From a checkpoint of a small transformer trained on Wikipedia: 5 heads of 32, MLP 640 ReGLU.
Each number is 500 + 50 x the weight over its row's rms, rounded and kept within 0 to 999. Layers, rows and columns count from 0. Numbers have three digits each. The size before them is the row's rms in percent of the matrix's.

# layer 7 MLP up, 640x160, rms 0.183, rows 0-172, columns 80-159
100:484504415474539557538476485555554475516450523501549550535557507543500543634437393424488437517392480573593396540547489431503474500406490520526543466495504539510507534577577551507495476436564524524514457461424527550574467516518555441495527567
094:513560560343482490500524466517517527457428504545395473447550478425449459518555521511544581526519432489569499434552489587554474505458561563597525523417557488545523426497453640539485459504511461476521489461514453409515517481471455496496431514
097:549487532538521569561462531549474443528563606502491380500623571571517535518481465547492502433451493561497460498564439434455499467427543475405472432546505520465496522556494543481543537504499477525521443505441429411565603532522462495603474468
102:473448536493515514506490499495469412486473397466376580517542542582477541394416478454570563512451474484491579522607459453468449504500576571496491521468554563621515455468504506462508423532590516399550566551504499483490528537452527508556507437
100:520502443530508438457519485493420461516531380513503412426475531554497481463577523497479526488526551503462512466425523527475444592509482593501486460542390493473568468523505550483447484474443396422494579456489511471567570508466482469517462488
098:429494471509468565401552519478408547470489599489474603442507497452457436423543505521435490486572566385473588550462568518501473530544525531552527530502517577529507500484493540488510492525437605476568524587476526404498490508476482521500506521
097:549446595491581497494559457530441456481508395527515472493493388509511500500489483532535492572593506521534515526536531415488586410488535498431555446417533534493615516509515473508554432483523402483470545439515548496549457516447565474557531529
100:459513495504546497536547509521499503528461554449493389437531468460530489598449425478523500470467471446500602517477520473479392449530507515405540588461596491480560514455511430479536608481391558544426401530479534482440493415478400502452463523
104:434466485577439424450568477476477479614543525416499517536416436467493448536497473506501437532453417520438469453558444502411521485403465586493522530496496474545466579498484460531527476499542533428482527487557545544455469608500552539439484461
104:539455481563514505519459536482537429485499461589522572433402607517489553440608473404528494416524507402506429439512453525537560548472494468461422507514437482523429512590494477561539563571592478464519463457446441444550474434528492473521554475
102:434543522522474489577465396481501543536575586456549504514514516502516501453528468591390496491571538455517452558446429543476542408512532504527464589539428501458506581530544591527459474448536471541498625372436524463473536475392580473454500530
105:511441518505534516495499539474458493453486455468504522501538518486555454493466504458509480512535387562548482556485541495583561490420475511440492539547568621457515505496526553529414485472499540487486514468516492539534456552538488521430542569
103:492577523480457531530518431496507559465451440571524537519528453509561407464545459511518485484477477437586511516517459499424500467477563524514533554490538595541491523538518595472455503539414554481521620472362492520652548467576506468506637390
107:532541516461573479439467436462397541415558495538464517469502530535495503548466530549457524568494519517486527561484452539594431481499416541526461457437528534413518536503522497491521454505442532423500529509397547440432468501481608433552453514
097:462476534507463483425465504467551491492520482642596435464414535598432477445583569493450569433566467481447386437466532405567472429499462511529463442464461474561423558445527497567540475538501488509564427513512492513489450499456548415530548476
113:503472461574502604423477571506521486423436428553400465494443513485527477518578458490438442544476551380506516577464442488452567568496488537586487484502507467470572558479420440503560639534476530551539543523489457487479505531487646497480525480
097:559458506509459558557477524453543503499399508503547477459571514419320498431524580521435508408512462503580481541521530456462477522430460512498435524495629521455467555481546479467533551407457546514503501494437404458442487564584469480500437510
094:510499423517525424532488473518580536409526481449414554466490514450527483383491535494461500503595417509452370489467545477517492516588460509522570512525382533556441482418497549586590517555490509590531510487551486441453505560505579518448545478
099:479555511507432485493423481430579533506430470430555556537462478521414510442484448450492612545463523470499606455477560571434551446507400473483546384537526453416553558508508623524500494523588472485505445491458569555491350515503572526531576480
091:431519593477473478471436479508502507551549440450461519457575523564577466565511504476439541510566555517523498512557440475409445469443507472570552415448496514502497539582549584501449393501487526460380578502553551463479583538372489489602521393
088:487627460515577470464439501510554501488513491537531513501377558468478574441456562503537520463540466543458519528414519487520583531537459484541427519455503436499442498412501461577522535492538539563563513415540462495538493505577546457558420455
094:407452453550460534469529543511473503426405441439454504536478491473500510439510520553523522487460508555517479461458557510388531445510462484536523474461487462499413542540586535508475479558530541549578537539514619501530534568560509533468442591
095:441545530582458524456558507448436436405517519521568532506528544411506548419453460489547444512628495476515464519521485550492512531516460448525574444471528512474432469367442531516491582512446506499522557571445601561427504572500531489548509533
102:556364449491541454450526541467533512461374394525550497403538401522527529479523467537556544534493511464513573542493484452548519458440482422564551419525546394414564546426533486472535489589419482543599520547423503557557475530518462518592512551
102:583555483462494486509545593481538532389503519545458505500450436548505485525433516496495452446453505431593601462530536525423490455461521535512552375569517509466482568549545506493452453432567437508584519422554522472425536393506571464546491533
104:525474548531501536530498521506506445467466450512447492557495443474501479514475436563501598434416519525526490591531519515463472477561576479492521536480468446533393523384537483510500450561509548520467477499462555447519550565407489521464529565
109:502560560426550473545445500496511473508543509626483498537465475477548551389551490447572484433553508391587539433491581533476624449536429547432518488589474543488548450538473573480571467460522511491535477436465548399507552541508485506516583474
098:547504456414508567473526447462462545589475476544479495553572493437542528586493520471463511489480518498516521459546538454438442551494456505581562471531482499515533575515474536537538513445374523481537503454552494553525512404370348454523515587
111:531543536562427547523455489508549509491446596493684455388486519401504501485474546539414541423488472529380467429500469529481496468471481479452483538508542545450566504445497461543595551545502454571549509551470613501530539541533459469615485573
099:482434476447542470566527536491557418508459559515518486493508589479443575561401549459436463511556523652535528421499480566511485446600453509476492470461511524504464548566585491472417526591534479453509527476441395590465477438510448548493418536
099:564420543515462566388590492492553472486552489520435527462453559472526453439479532478503485460513463442438484641453465540464556536543561463562406455456507500543502449543508478504515540544590543450517496543568469489535512482374423423561552466
090:519530397457597556566518571506525471438482451499544441492445556480481520466462559418503481404552490560523515559448456428517620546498561435528522463516464436579438398504446485486558608495628460532448530497574472435451529478631536429523420489
103:467431509513558532582497490492570442580587519490402524477556496507543533523449507444500407452523505480455409551523492557555490500517530558455444421561561596503562555553473545497533467464487437584531497453422469512381514445421539484516429496
099:490566405488523516604477478569527460453536544495440471493420524521505485494548500521480395467509455365495504460499621562444508519495496415395620438492533483553501504426491442485467504501368487531539624484554459499556427481474449544469499490
102:524610415529497442508452487573478477423551520492370464467511454521568490587552515491405439550407591500556463577557493440484529499607537510505493458464427497494517479462500526538534540527465477492512425459545465456457467496526482591480445450
098:531538508558540472454571489549571615436505498476475494390511445620468454444415477448537530485465482469495465461435412558624576586497513452518468453526552524424526431471633474580519603515507577557555476486608505456495455571481494481527430475
099:441343533471395484608455386433438505568575523541436470531538563577442448550479577564520495603499475406430433445488534546524478503522531564563580473579503555461591462603430487472460499507448464469515549505514480472451577531435462517514596496
091:423381492441440542470550500475485434490540464448508464555504444540546523512528453529495491557529606480442521542504504502448476436519575478548577436491464497453542513585555540365466494470454438500369483514404487596458467440485544585467578466
113:517449495498544529480517494504483551384398432496453516519494488486451524520564467485468502475492547504499484507486494510513449528579538527519467454425524448443406481524507447455494531522543553373529474450483528553513610468585447553478498419
109:579489577520455550502561379506420541479468600434538505550505520464471518459508455503486563469517490450501570441492548479506580446530607575480487517448469540551526421543395458472471469475628506435393485480427544496488494432462525505449444484
085:432542571518526552561535550501500496464517519506483578488511508471442537502426513505501482508445566538647569409478530498464499568419508467457463485461575463437451564516559452498438550406592497470472520536467539560470591586525485406503481500
094:481547561446511467484483515465585549559507570442486527527514498499524506549463438528451480594497563389529488534510512605549432421469546514549459446511576541439528548587547457382480430463449529463413543467542487516521460506480490493551533386
091:487593449577519499531483529434574533523427499617536552543477538445493509458510447474518480390496516522461487522509477412451556471471400513565394517502512501535454448408486506577517432464507558488554507391551498415480491528501556504500596471
106:491424542417550596539499533516502446529504494492513475444513484426498486532473497464525378611503457404542476502519552470489483515439565478566553465460527594422460472585496503425502553513526493504556541533470439614530389469560465418453542519
102:545501511465504459480437581455401574467488476520450468543509489538454488456494548471522500563411484507570457493516444570543511414426534541565480512608538527518489509482549549504512468489405576497362480561565515522509531548546449583579432460
101:544417446586467534471471573604509502480494449457493534517420552484455446499521508497561505472490476468523390470478569551609476566509495448630581486461471512494503422491475454518553535453467514419579497491622487501482472639555527478495443498
099:468432569570483491496572497561530389513397484565491578522467461552480496540509464503472439456482554530437567451532503487435478498549449534511538463426432428430508528530451572442461477523501619376545547509441502519471526385527465496492449577
095:479429517505527460542442524490497528457459461500467449523451507520489531590423477507647501509528457460524526533451500539579587469457500582479508533390527415619482467506478513539528465492567481489556461502448582494459423469579513405454549491
115:534542458467447498494524354522489430444555480626536502511523420484515540588450517579546601493508479497489586411517471557527500466543453472587499456456495523533558387435524538493511488456499419496515487590547529537468467553482583511553403506
111:433629521479493515473473535517428427513507467514473572509562499531527491485498475485518381453559443529488453557447521505549492626493482594478501468481534506480494497475412463493468453493502394522545491466534560516536485396521488435480495582
112:502493453471492522547452524553521489510589484501460472445503450498437497516489466535476448458551486602584550484541528410507539461442513549562489449488534557475440477470484537452581469458507410487524446485433473564565571589461583500527497552
098:503515522564423537486560507449433461621454513471487580456622507569574475497498528506484495536417525478473465496484457553448380486439501560459471472472502586526523411613488434468480464453515492480442443541508578490566447450434494467458463475
097:466508490489558528467513463461453582482449558513390548475470456481536405410493541456478496459510519511504433514420445442523472514501505617537430498536482577448501546518447555481429469514436640432427526464463520481492491496537522594518614525
113:482457559440552485526462531458403509520583522509563449498457531564494537458530455458526506442535475552474482556422507535460409454439444531523421527522533517485510576466494489537481487460528516487493561434545571517492514534589525544478579409
104:489544448489546523411497417448496457601495548484446467369407425501522476524450419476463462447395438437518525442557494522451437527541497458462497480469496508472471566450458483435500599429482438511403573494494379496545442524398555497475428471
102:497460457532477548532538575475456463476489453576482483466534466534502538548434521605497508521442505603418601398567483444546535559596466483480498513552484455500533473572491479600482437477528511527571444523468602557553554583450528506522479426
115:460462532477486581475622402476485371504565478492500464478467472466516474515488525468457577449528509520417513512435541533494453563513613573449559498594403497518493512430485486452501471438529406508496526523513514535575488508495535497599560563
094:542422508469458513442474523485462507538518510531505494485498501555478478568496528480553451496470490475601534475555569518374463491530547506490482551466582574570543500548531528427433561402574476514511538545527518529552486401546488595470562467
098:449588513590529470446455352505496525509509532396565490418455433477509532517552487411407534496537481485485596536566427473430450440497394583487544532476471504525507512504476435453474472505559590551530481596495495485500516537504530539534533492
095:467521399581542483480487512493480530429521530548590488494456527449446475448527563506553538475481485578528542451421488532571517610500444467562362489487520494467491487451413491562609508525559463533564535489553485433471538547562531431547469526
102:504524630518486470469482544489492619452523549603527452489421435470491487476475520538467487471477448494534520562382537473553426556527500565580435494450515562519516493515503462603507491536553533487581557494590463427410464520563587469551566550
092:567511561451544488450535444487551472464423490518543544442574420401509581441462462525534510526371536599549592519559496444510460507523515441503494536505480496523434510495513552521538478428529492497641525446493535567559507516554528543438489532
102:521511526499472463542439449512458606518583543467523545514510543585487476554470445498528496420529488485476532440467485492497516469475410518533471477376468506581545487480493580476459449451534433618397503372463546468489451531486540484392494570
105:527495460531470507411494550504621477524531514537539477480631529474477407447504442497433427491541491400570530460497499454428486491490529375529552480498421496545547495511542470562563440499456564481623514483519492511473488563562550485397554485
106:467539526445533446483456540445484534409484532422472473548486443492509510499537411547455562493508503565467436475522550539406526556481503437468490481548470473431556476464471523647460489551599529512456477594522476541439552484539451503464523407
094:568383429521562491548494399492434489501405492487560427470497489488587476396449545526437463535416478595508460462572454529360523490511575468471495544443500548439401514461525476512473484560483490610584470473385540514530555540492570536503503536
090:498499516417533514498504499357511499459503539494415517507479453407529465529487479542489515509507437540558544534516530522535488541475577502478552575507593606485522460497533464456487439408472536490434449487434578433530461417397571556452466484
099:467495509458578431458585482469480530374611564558531517526493477500570455502581480472518592528460536430401514443531491458452509493564549410530451507599503547472570479500428412446552468446453495528525488571530454485459482472424486437550471489
095:512495435553510508442509527531459513536499502501583540482421508468466422460433501502439527444515550543480503544472556494583472480506451589547475455532485464454478422484546537537507375589553555612546468468579425610499462439598512531449520463
092:509479529465553567563562436445511509598564472486543464481561465548516517477444560514489610478445494497479516473546507523424448530477553573554582533536546556536526451602448451423464511387465506452451491533541414487443497494377477556545438505
108:513529398502486534539516602492411437493526561510497458445544484529519489431442503525602446479499498482540383596516462483470436604430502508482521455440503549467546442521477477454503446475563598517540477507521481588511451469506381559506571509
100:445479493573419494448526501545529496606496560412592483478592458506485589547511550607469460621540479509517555436550490485523549450457523492585435494519462472572551564528538534498516546478597554452535554560569498531462448561505519434434502337
097:475508425499456548484559460427536532527523445550448454466439511429416534515437588538538471485539534519532418533507515561578550522474481501492540496512485503456420520430491513470508506488494451512450503593577475516478446555506566485480450627
097:563437466468512460561540530603445494625504535480525550505586511560487537435422561519444484521444523486506519567517457538567462594538526517452501431448418498451560470588465508535516541490508546532532534469466545592594446628494475507470505509
099:521626467509479455455458551508587540531498535504540518465479517513473479427504467534456564457496472519520482569433512447475512528504560508480503509474495469515559465465386518536429459524415459599508618521519581486395456445461443485579551486
092:461532534668465474465426491509457493496483486559468478526433620537513510559484491490457542548478464507470498457493642483509559536488512547473520423420490510569508516466588506494469552530450424493526490460460502611466491519502541464538574458
098:518474551482375515456524571471495484468561540560461452499572416519569477470519446554354560515480538479484469515495488551446379429480569550519484447529543546474537497593525498459414515433452406478396498524388528505485478498413428453438568534
096:456588553482488498452477470502472617567549494572515518480522509464520503576519525507499506461424481580464441517416462507524525545533471412567452422488554527516464527344503491519534536514486653525545640513544476494501545430500542460532521528
099:531502472496432557479597554490470538549470542564489518503482566481502522561519530368516614481603459465486399389499480457503457562395466535532497414532571560502498437517446449477518460489462513487661572522545486520456547496482574474515499547
098:593582521492502513567507502561674525360546517499477434449425389565551476531493546564414437492458574569524453516563450546479483561542548451523510537411541466483430563521511450533515545500505511537483435526509527519513523457580507566507503540
092:464543481526574445398558528573530481495428539575516446482576510437487597417498476419482433415556473576450433528443477496591565500522473403531437491469519524571494533499480450508459478551515479505484440471565498477394486510593506512554499515
097:466480530544501496479477544525578551423395479585609451561521495588478413512497592540495584435574579518431586586568542484533484543615520581551511468453472645502475466504550493439481515533434508512558467443424511514521511485543472567512462426
112:541471541416452460550552492500479576513555509522508538470495412566434501539510527428499454550492505413518496467447553415505434565485504482508483509527465558552536452525411508484541534539530530562479562486618428463506660426562565440518525501
090:669486510472502515422437534474417477502524485475471494458554473569625488462415473578464497424476496470426523514535498506419586524486467528567458455478464520481605504512485492401532454479559506490491372427482479450493585601477494515481504435
089:525483482472439446468541470439384430493484539430486473630543450582498565488510558548463501468521589502535498464524483607536531497566595454477582457534491464459523494526536491444459547574477496532479468600539510422534449523494414567440500469
098:484531528531558476452426550457538632496492495497549485539369597508467581502562474558412496485594559512518516556509516455485440468557417502513462534491513523528522513420530509514555511483576428518425468423496518532473523537513549467423464545
103:456462538519518542533558482539515367490526469537474459426547476545485470548448501551440474532560518462593493428559476459415584481438435494465451574445444478472515459570479395472443566454602528512437527531502522471547473450579565462501496538
096:571537460570511486416519497455556529492537458549581441517480483520554477465461542584490488474605454545428510525501454406561536523468554452510334556471473518589489447468432475572472469481607511590566434469466528450549501528591619501542512567
101:534460538500491629554549568467483558533611489508515476476571496478561511529451532486451498556482525437526448463503437501457387454477525463560538489422450587509504482527487464589476529562567522495568539461548474462535464444434499457545561575
110:482499547483514498530481439528514440488521537554521563503434459443531525497469390418401544441466543563492466496406527548458474486524541477505502474533504520482476694465557518515447455529417504502535498409459539474548437427503526485522397469
116:469537449611486540464546528471517425474491538441458513524480510468440538508506488508529478547417401513513455444527439455538525536529415458453503591530442526479536446481483522548580559483458590504503523492551397516589502552524485486430593565
089:479421523505441478545515508462481494567467514566494485491548453516446479596488534464409457550482501411519429463532565478537418495494450450455620474605469536480470506554464517433436492447421494557478383510570492606502448491340496525509497506
094:537454424502523406527477527497476456483486435425468588507518440434555486515491538522462507480549456451547496459398485511619568498439490465517490542505447486519484389538438470512465436523503483508551550505444485559549531445558543581426459508
089:508599452498517604503560524427444541461444540539544459431568549495561432534545556479523537416438515522512480499530507469430559459515440542407538570487426502610499536495544564495533494478459478509508613483583463507566508487500502509452495436
090:467466514581585583436425498554464529588450451348442530424492481458381478510408493491623527441583510542514449540507518445452535493486465544484466464436549473526476548551542590573481476408438498552479541450503452488496457507569487539496467487
101:470436562564449432530432473552466444465487506599436501539477583511518444541454507538570474449611522518537480525481499529537483566528482460473509470484473568457549440556624530525478542526464556490430515557542574500458542494531507429582451508
107:555556380521487472544419439534493504572479593419465542462504409497562553506502519437456374550413462504514454410543449493517532517443455480479583519500500588406460551488549524512532557558517533568426515543400489530480475490490645405551445590
101:491520478591450516471416522557420534505557468542522487453478479489531594561531488554569450459508411472554514539438516487422513526564530602449426411579520504452539490562506564541541505333446537551484530536461442551387487533520425530472582502
111:541479500492512521461486472476441595610523510554485546560535530464471447610487527342486489510579555433517514487543560555528484505447467491626511562501496605501592512490500509554487566500514443453534529484594526487503507517520461552500551589
098:465571449491562606440504471484510576369473529568507461454430514541491495557433498447511518445575483568510495626494500444538496502599504481451502531503501466495478555436583489463455565505480569533505548443539508514487523552616493472534556499
115:461457500481475546446595539466486482454486534491450455503483450511533513524450429648472613549418507507519430480553602506641466432486483489522500411611516476471475482504478490558545460510485537528381485441532519561403535562590420515458477532
108:555539459622540500488491503483470612523471525448504486489499483491421384524500535475415439551523495549396367623478484515474561492455532442515486553569523457467520623546514486511454491542476477532551429487471470401505525585523524441462568564
094:352556403438424518467518475474451465492508465497498505542566476491578549496551487496520444532527456431421546588622528429537439498584544445442455519427477575533509397514467566438498487537505510499512529494521405500443471503449504596389489531
099:640535533497505580549474503441430578490443542554584541578529433528472490479571488533500531521549563517521605555449494396510485441493518551542534586498520593449615505473548452484511450527503610486582539561474546531394479510393489493413473516
094:587598538377507551532499546467389445496493530407503458460567503507528550547452528448591546369556472489497534442522525615482446555453465418441474539470375603494572548500554530525632521495500501476561526525479493530473470548522556493644480516
102:565494533523501438428459451526558480511420469425414547476528485461578482512504516580416483450484532532481474595454499508401464438551535451477472540566518474542564559432559508483458603500486455503544432518478470538487559515564440516493472572
092:518508537496488480475525474495555582398559481515566503497553544447518446413489547461469483504509562585458636521498446508555470461454505605520492472475541497496508495608597528549500439478467446448511484484478430475461575480533447457477436510
093:482458506505510509521474485470547539531403482522537517527468567463485551416429507434508446470600505562527507481443493495489468561478509477533477443451537540482445431448478521534501577554457617554488470497465525557460525538608478523444527409
090:478455532460542359569420535529557461495491547487495397509541563513574575535570542486492515404470491448575509412549481502467561556535500427516534521488551510586443392455454444546500526507505534491507477531554492457503500483496423503497453488
106:488475352567464458524501461523509517574466513490477466461531550460541472455415484566505427446452491415590508522562383420559577521548555557489465504472462530512410483485517477500491520541505555582565563441462566437552501470500532443523517460
096:458521491451493583566467522433438422455499571580507560529564549447420521417574458485591554489522527463504478498485526504469533532503541528511501489560515545450524460451424519514537490510469488547576474408432516532438527567510489533488488539
107:586481500420483502498454539494474463509414477457564524539506484521485335483557538420398528513480477485611519493471511433510443409400481381552537499475412500516462425466576527503465515507525430507444432523514528481433433407522569538536465564
105:539556482434409581464451535475464359487461446502498565482449480487441612500577493472452565451467407505541482488445575445422406496431459503482471482510518431536489522454528465482539536516548648471460489525607581546548464537453475541447524525
096:600482587574480448482483526484418529485459545545451518491518570608586476574477495529538422506503561504417503508580517482528391447519451530536551542480481598414532543442587482518461482485548475527492471548422447539553550493504485501574549486
094:521523442602495530449435464485503419403466430448493491481439407484395556462544506557555531495545423542490483474497517478450482486524526467501555450439536582522486511529568565519506499450569521580510527495567446515562471496540586512517562534
115:542491501435566484474430546556440413497503441551506459470585556512558535519603498474475467460565588441543511547366526516453518475473548530604508485416485549452524493550333535486471488485564450475469498515491615447514518456484497543441507531
120:425409539463397441540447506481511489469519613458503530463469505430528598544564517531500473515538400542472570512510487455561499516481541414443597506524596464528579520468457430531427546519474600496494479512453530486497442558380525519467533504
091:473425580465493560497395458497464491492517506502431446498557457503568509510447500480508528550460561536566466462510544492479416526468604487436544505534592558516585516533507554454458433535407513502375430548491433446470487499484460452498475551
102:470417554440565518514463519467394493512562473443539490529559532451568544517522532521481433572454472535441612535544511472561478573501542449406439457447603489468514458600509533515519618583521511499531495582522527554523500543461548388467491545
104:506477490545458490560535554528534465503466561439450517474453410458517580545618487414361517484503467516531528394473446424439402530523482505484456532481519462484439523467531580403475499506453444409505472535450462564494482482475468513477453450
087:519526462548554497521450479507521426429552494464506508570495469478433464421562459571441540550491506524558567448518504414504518453530558500556545478565488553534523439561475424454518455392493521537459445428466445542486476574420590640497528451
089:413492531562571440515514503509580564398483486431516462515533477437498463519478525458533534424503367477457536544497586510467586414439436479505531532519476442486498444479433476464463456568515531533530528540582541540539472570557557566599504467
106:479531484507463417527433501529499437477550570555473460547513470500515547503522475554487614425491525509560499524504407455552558537567524514476518496432460472484491556541502555541471465524503478615463538560403436418484477574460452536480522446
095:446469533528439530446580427494492570434557506478470541548574490533623535438479543337556464571562582597473499566432570580572527526491542472446436522550491481464506498587518541581502461507450584429476465460546494515487483506438500481483433504
107:461438436430424525451460521485443490490588471549471478497501461482492510391449493557546590483559488517468468558505491539404576469399353474577538502538531540448414431507468455546501475543510538520451470482571526511449515488470509529500421431
095:456357543402569489542575538534415528507548478541555480485535424539569462598489447564482517551425492463457481389555507517495450428432541522479510509528520556484519542510459444444456537490460488442560516479470406606473468532403472460452488455
090:399472507434553463592409536448521566497419383496510564586506545468468562426522521484448631457409489584469442534475434478510530567474540519517517524447469537391593563443451551533546427546513506530477533444423492484457490517570443463482415566
095:422485449489422457544571454427439541515505435529422431461547536520492543475433510528535426486512428590528454554547448563471468515479490515603459541447518500562565534424522535466565397486490512476354460483454491514514562535509566521545386534
111:462434512496480413492548423503468496498633483499521530472450526447532391532513557472514570526580442497589527416560611500509449478492412482376503525463513554509479521553480488418525537534522439490476465371502492526576532509569479490462551485
113:504539533454493510535424484497482442511434489443518495507557467499508536565393515425502455538431528458513492532555440547507492552503486508449576586582396469499534504565518603564475479488489517450493591525550462429519448534545417471518544524
083:431567494563501411387439482503618516567400476497470536466430502440469491463459486561542492451565470574490450552430510410492503452451482489528424460518533484600441473487411493609537543467522487491578538468566556467550527586527484547509495517
114:501446446522602463516396546547511464473515506519520471554461518482470474455463484450405539507478417634473521494443462456473518461427487494404474476513498530535523493396542441539421428527527451563450501554510606580508519528468518597523470513
105:599443525455516446525502436455473540565518378476463487458447464541435452497522447521521425494504508541463522419470597612483504542418466502549415573553478471581472468507559482608532601423486508465572464550506543518499527458562523480451559481
106:533437529422513404486449569450522511443519573455525522547538381547547517467544578594512563529339447470476439516447488612519485501511492536549522495539402494611494484564419526496544446482538568511449532613459436408513504429445464451545575519
099:521421500501572561546433547496505413470468455549461441534489513552580491528468507512443497575440487386511543422438435517490466529510624496644556435468523572462452449568544521439453590551600529522542606571500495522485530487457509470573559463
094:471438506524483461524469501516526475462475536473461557591479575537467566538434457508462533502552513480552475501555493477394479513511512452449548517474504577400482552548452433505561476499544503605489547458366488507512481451451482491623455528
092:493507477469578542515503441483513521409472497446493521513418492486586570460544450558552494457582431496487528513475528517661502506533543552571499529430366451426451464449491564500538515566536527545592476548409504519514511583511534467522498589
093:396497464431525476445569395512438554413557490547574517402485490457451486472467459442438561508462510470525585507499509419429523468429536430570493415453467610459509536447555517492542414492531524546510529524446469588415492524447490470555473536
106:472508591551536397599499498538549411467528434464525499483499532531494468594510530584604488395501473617609499505484536463499524522545596594559497608517442520510532543479461527594489439546428513553478465492405451488489454490569513446442417544
099:499568430473387384440526467517446426496507485563517501579451598482421518447494500515518461442459486497542552576523577446445551524536585489475533508412437527461463569505527497487407530508487599586513595475520504478472570536432514573576515505
094:493452475571495469426507621504502499450485584434403604505561548462427509426421554513470477464444606531476532527513456442469443430532488451513542436559576593538440528507479406501501526457524580538451539539478490492553464570425545505583529528
096:454431430514610439481492536522492517531532524521424486590491487464520449516558521555524508512530518553504506517565522473467542544506552477542504599528493530486480365487462588541520595486559476390607570518593549496488457563501569472528590447
109:372545435543484447553484440502496513429443564645499472514553531469511509475506431543445444503346519515485458488437498514507472426455448454485456470503542476401532545519530454407450480452563516458553461530423511532377411477586521518553451472
106:506559507571444591476509519514405487518581545537507496510533453526504502395458531532557594578486521488562475477480499405499444439465525553528518438516565489490419513363495564380557496520538533559488519506551617501456555578535477476527373460
103:381481515479458486454443484556585496507448596619466573455498470523494538513544414502471467489564448545524503550412528467445566454531529520454461553501527531436570496470568485448463420398565527497536549499447535494529543408510571532594578406
091:522450575548505593495439404456549506559499604473452449496544520506534451509566487512478435583524445524388475502585441525536419534488489506510426458488555442500541455470548477478563538558557476487669435551558562532528555523488618467479533561
117:501488435542594476585487531530418463504560421514501481531572421492488567467526534512463467474478402506580503456510532447540415492519540557520405650436495548414504556549525533528543442492506516480563490533475525587506505450516494570528495517
103:474505537579475528512459519545458447481397452517533465553532467486576515525497433586496495376487475518526468512503525478490546516417434537461523466563558503478443453527478496435466482432536519557461421458436483556505549550562445505518523519
101:465504563560488396459492456512545488490472478493496516580465543416510521562529550453501522498464501504547546541577482515531438600444489514388486398501472439564492455435580528652472403522483466521416518529562521581529463600462494363495443492
107:518542534578460534494540496367578538418509463499518502499470531491465510505512473428429487502484549493530368497485498589487471435577611515583448520548494495465419636473519538477491467417478527541608523420500503529485529612468463396566536521
092:516558538537452481566496494492585498506601574495421516495413486502387470512409494534415393508505496492439525489513523471513544507530441553487549544509495430458419563541467484516456490555473602470437424456555525470496479454527551443471464522
098:410499474435544528512509434377502492457452505482508474583547528428473476551540576434576570514461482567514474551494530468492484500460489495447526442587501500481537501504557619502489571463443475583575434371592516506532553488524541445428491527
104:437427440425433512592533581537482473494537480481489502443563575538508550378522551554539522525376581489591497426432500593489522547416461482484511516528474483553479543593499543465458565503456400493482515515519573497550479521530470434538494511
095:494513475613505499435549534511556517530491601516454574607530535481378472482529570495490519516439477485487489488448469572517515536505546489518464462453573478587472543531404489540629481488567536499628476545410444444528546490469546421428484463
103:459405547381456461578432432489437478486479450504529555514536463622531509500523439440499509523504560460524542490536448559463465477493534482473543495468522577451462538551610554324507463482539521477485388524482498550582471493415471552479475462
099:527476552584484564549496489488452437540584388535459511455473446589499516462419521578577550485431494494488491489430496496619555508511505487495422540464527503505517533479535462524497526479458289496525456530483569497567530540425478519562522451
092:540601560549548503556540470431433556604503445488498449494561536461458466554407574526494500509467558439481531524420552513491473521444590458402517523474485524428574456504495526528546460423528493472481498477533602516540486521407447445427487568
099:549574495593484441535561514467437470477476525493584441422576483519606503547461575499558497450505528506511406560600440489456475445453502534543535566432567579593494535564559427427490473574401494519555558470472452520560501540554518428549484466
100:499523511470549593515546598474468401391463537381484546455484464526513562485564461439537482514520575476483455527484429484576547556537461534466545427502443444500431539447536520500554435515444488552569488478488489549520414553533557565440547621
114:492500526517478584458564550485453416431487428514574536498533549472576491534513435572473516527553589438537481641491584488517535476498582458440486518410543554476588487489451447552478439447498500415573462446508534475498381433529419488461434457
103:525429468553511501467527476430486471543402575387515480462579496445585604486537467437442504538498440462487552399521490467577542422516591466515490496525461478567570503473544520466462488515605518467573477423461432492564480505465409440545550552
091:606571465495490560520512490561479539473509462487459496501486482488520541556507561369514546527451499467476540473572444559515470430558531542520501581440479515501512508508556401631615480561568515542468463557462505537521515496395426608497444448
100:580491558559551446504361488527472545517477544569327476504552533447530605527539494506501450609471582432475523469512468470413428462511529472483557502508515487411482570492457476500506487501469529563475585487434581543505626550506541474536574520
112:452519514572524543578516478498487504532478518515397484464435615404490441548453373506552524573506465529514523515512493446659435496569500538529596564481472457453540567436611461530540513510469467551567531518489622536496425529517467465441535456
102:534482535411459519489539550417473479498443505464468560515536481493607580590502423433505440524501518529632532492488461510511534413475541519453529425530483474497468599464501526497457517412466497593470449564442464538559488590463431536530437568
101:542464560422486550473520498501478454539543488452521533547568484511539601526537422503499548468505591511504601506520411545447466428528595498512520490482558523534507496594509427431456596430558493419338476421508470502565490413454539465465408477
093:507421485382474486481493480546529471503450394559599471573532474509511500570559530537515512506339545517478462478411509544600480553521491478492588552515518517571492592505496514475442520549463503484511537481493455460571452528501508568549415518
097:511492487458430446569444518501453433467522547513538548581545502494529532529541462517468514471537480389554551550540434434590536487484512547541529531465487521450540420584501463505508477404465485463373494485408550473536542474473499429448566512
101:511389427557482554554415484468504442535533515465489453542561453387619515513500509491470553597511476488478569506635503504524396420492488504515497544506468505453470539383439512549467558559503524464447518519569546517467422465503445584537533519
114:540432480466471402483507510445384522450464516576512524434459453458569476492486478486554404540516633468563512505466527545402494438472457503503454623567486468482458489539587468432547548523448462496536494475405587405543573516505521489481466496
097:479436518459547459540559483412508522519562417493516550542526457450491523433433514435358569484464552510560565551447515447498521503487459534480452466557539483463489514449475398536567359433477471436424488528418447524384519443543501522578487491
101:446552524541546460599546481516473544450496416498499519420426451546512448408481476508399440406510485460519444552535487415518473565475607536426497426485383510420418620453483497477492604556475488445515450471502520496492517578412572478494490507
096:534541469476519594429508405519476417527487465416395464521565510474522495524518471496407501497391544484506557480507462459575645516563502472430512405509449537456503527539592438521408513484557430470490500423535500487440461506513505565567463466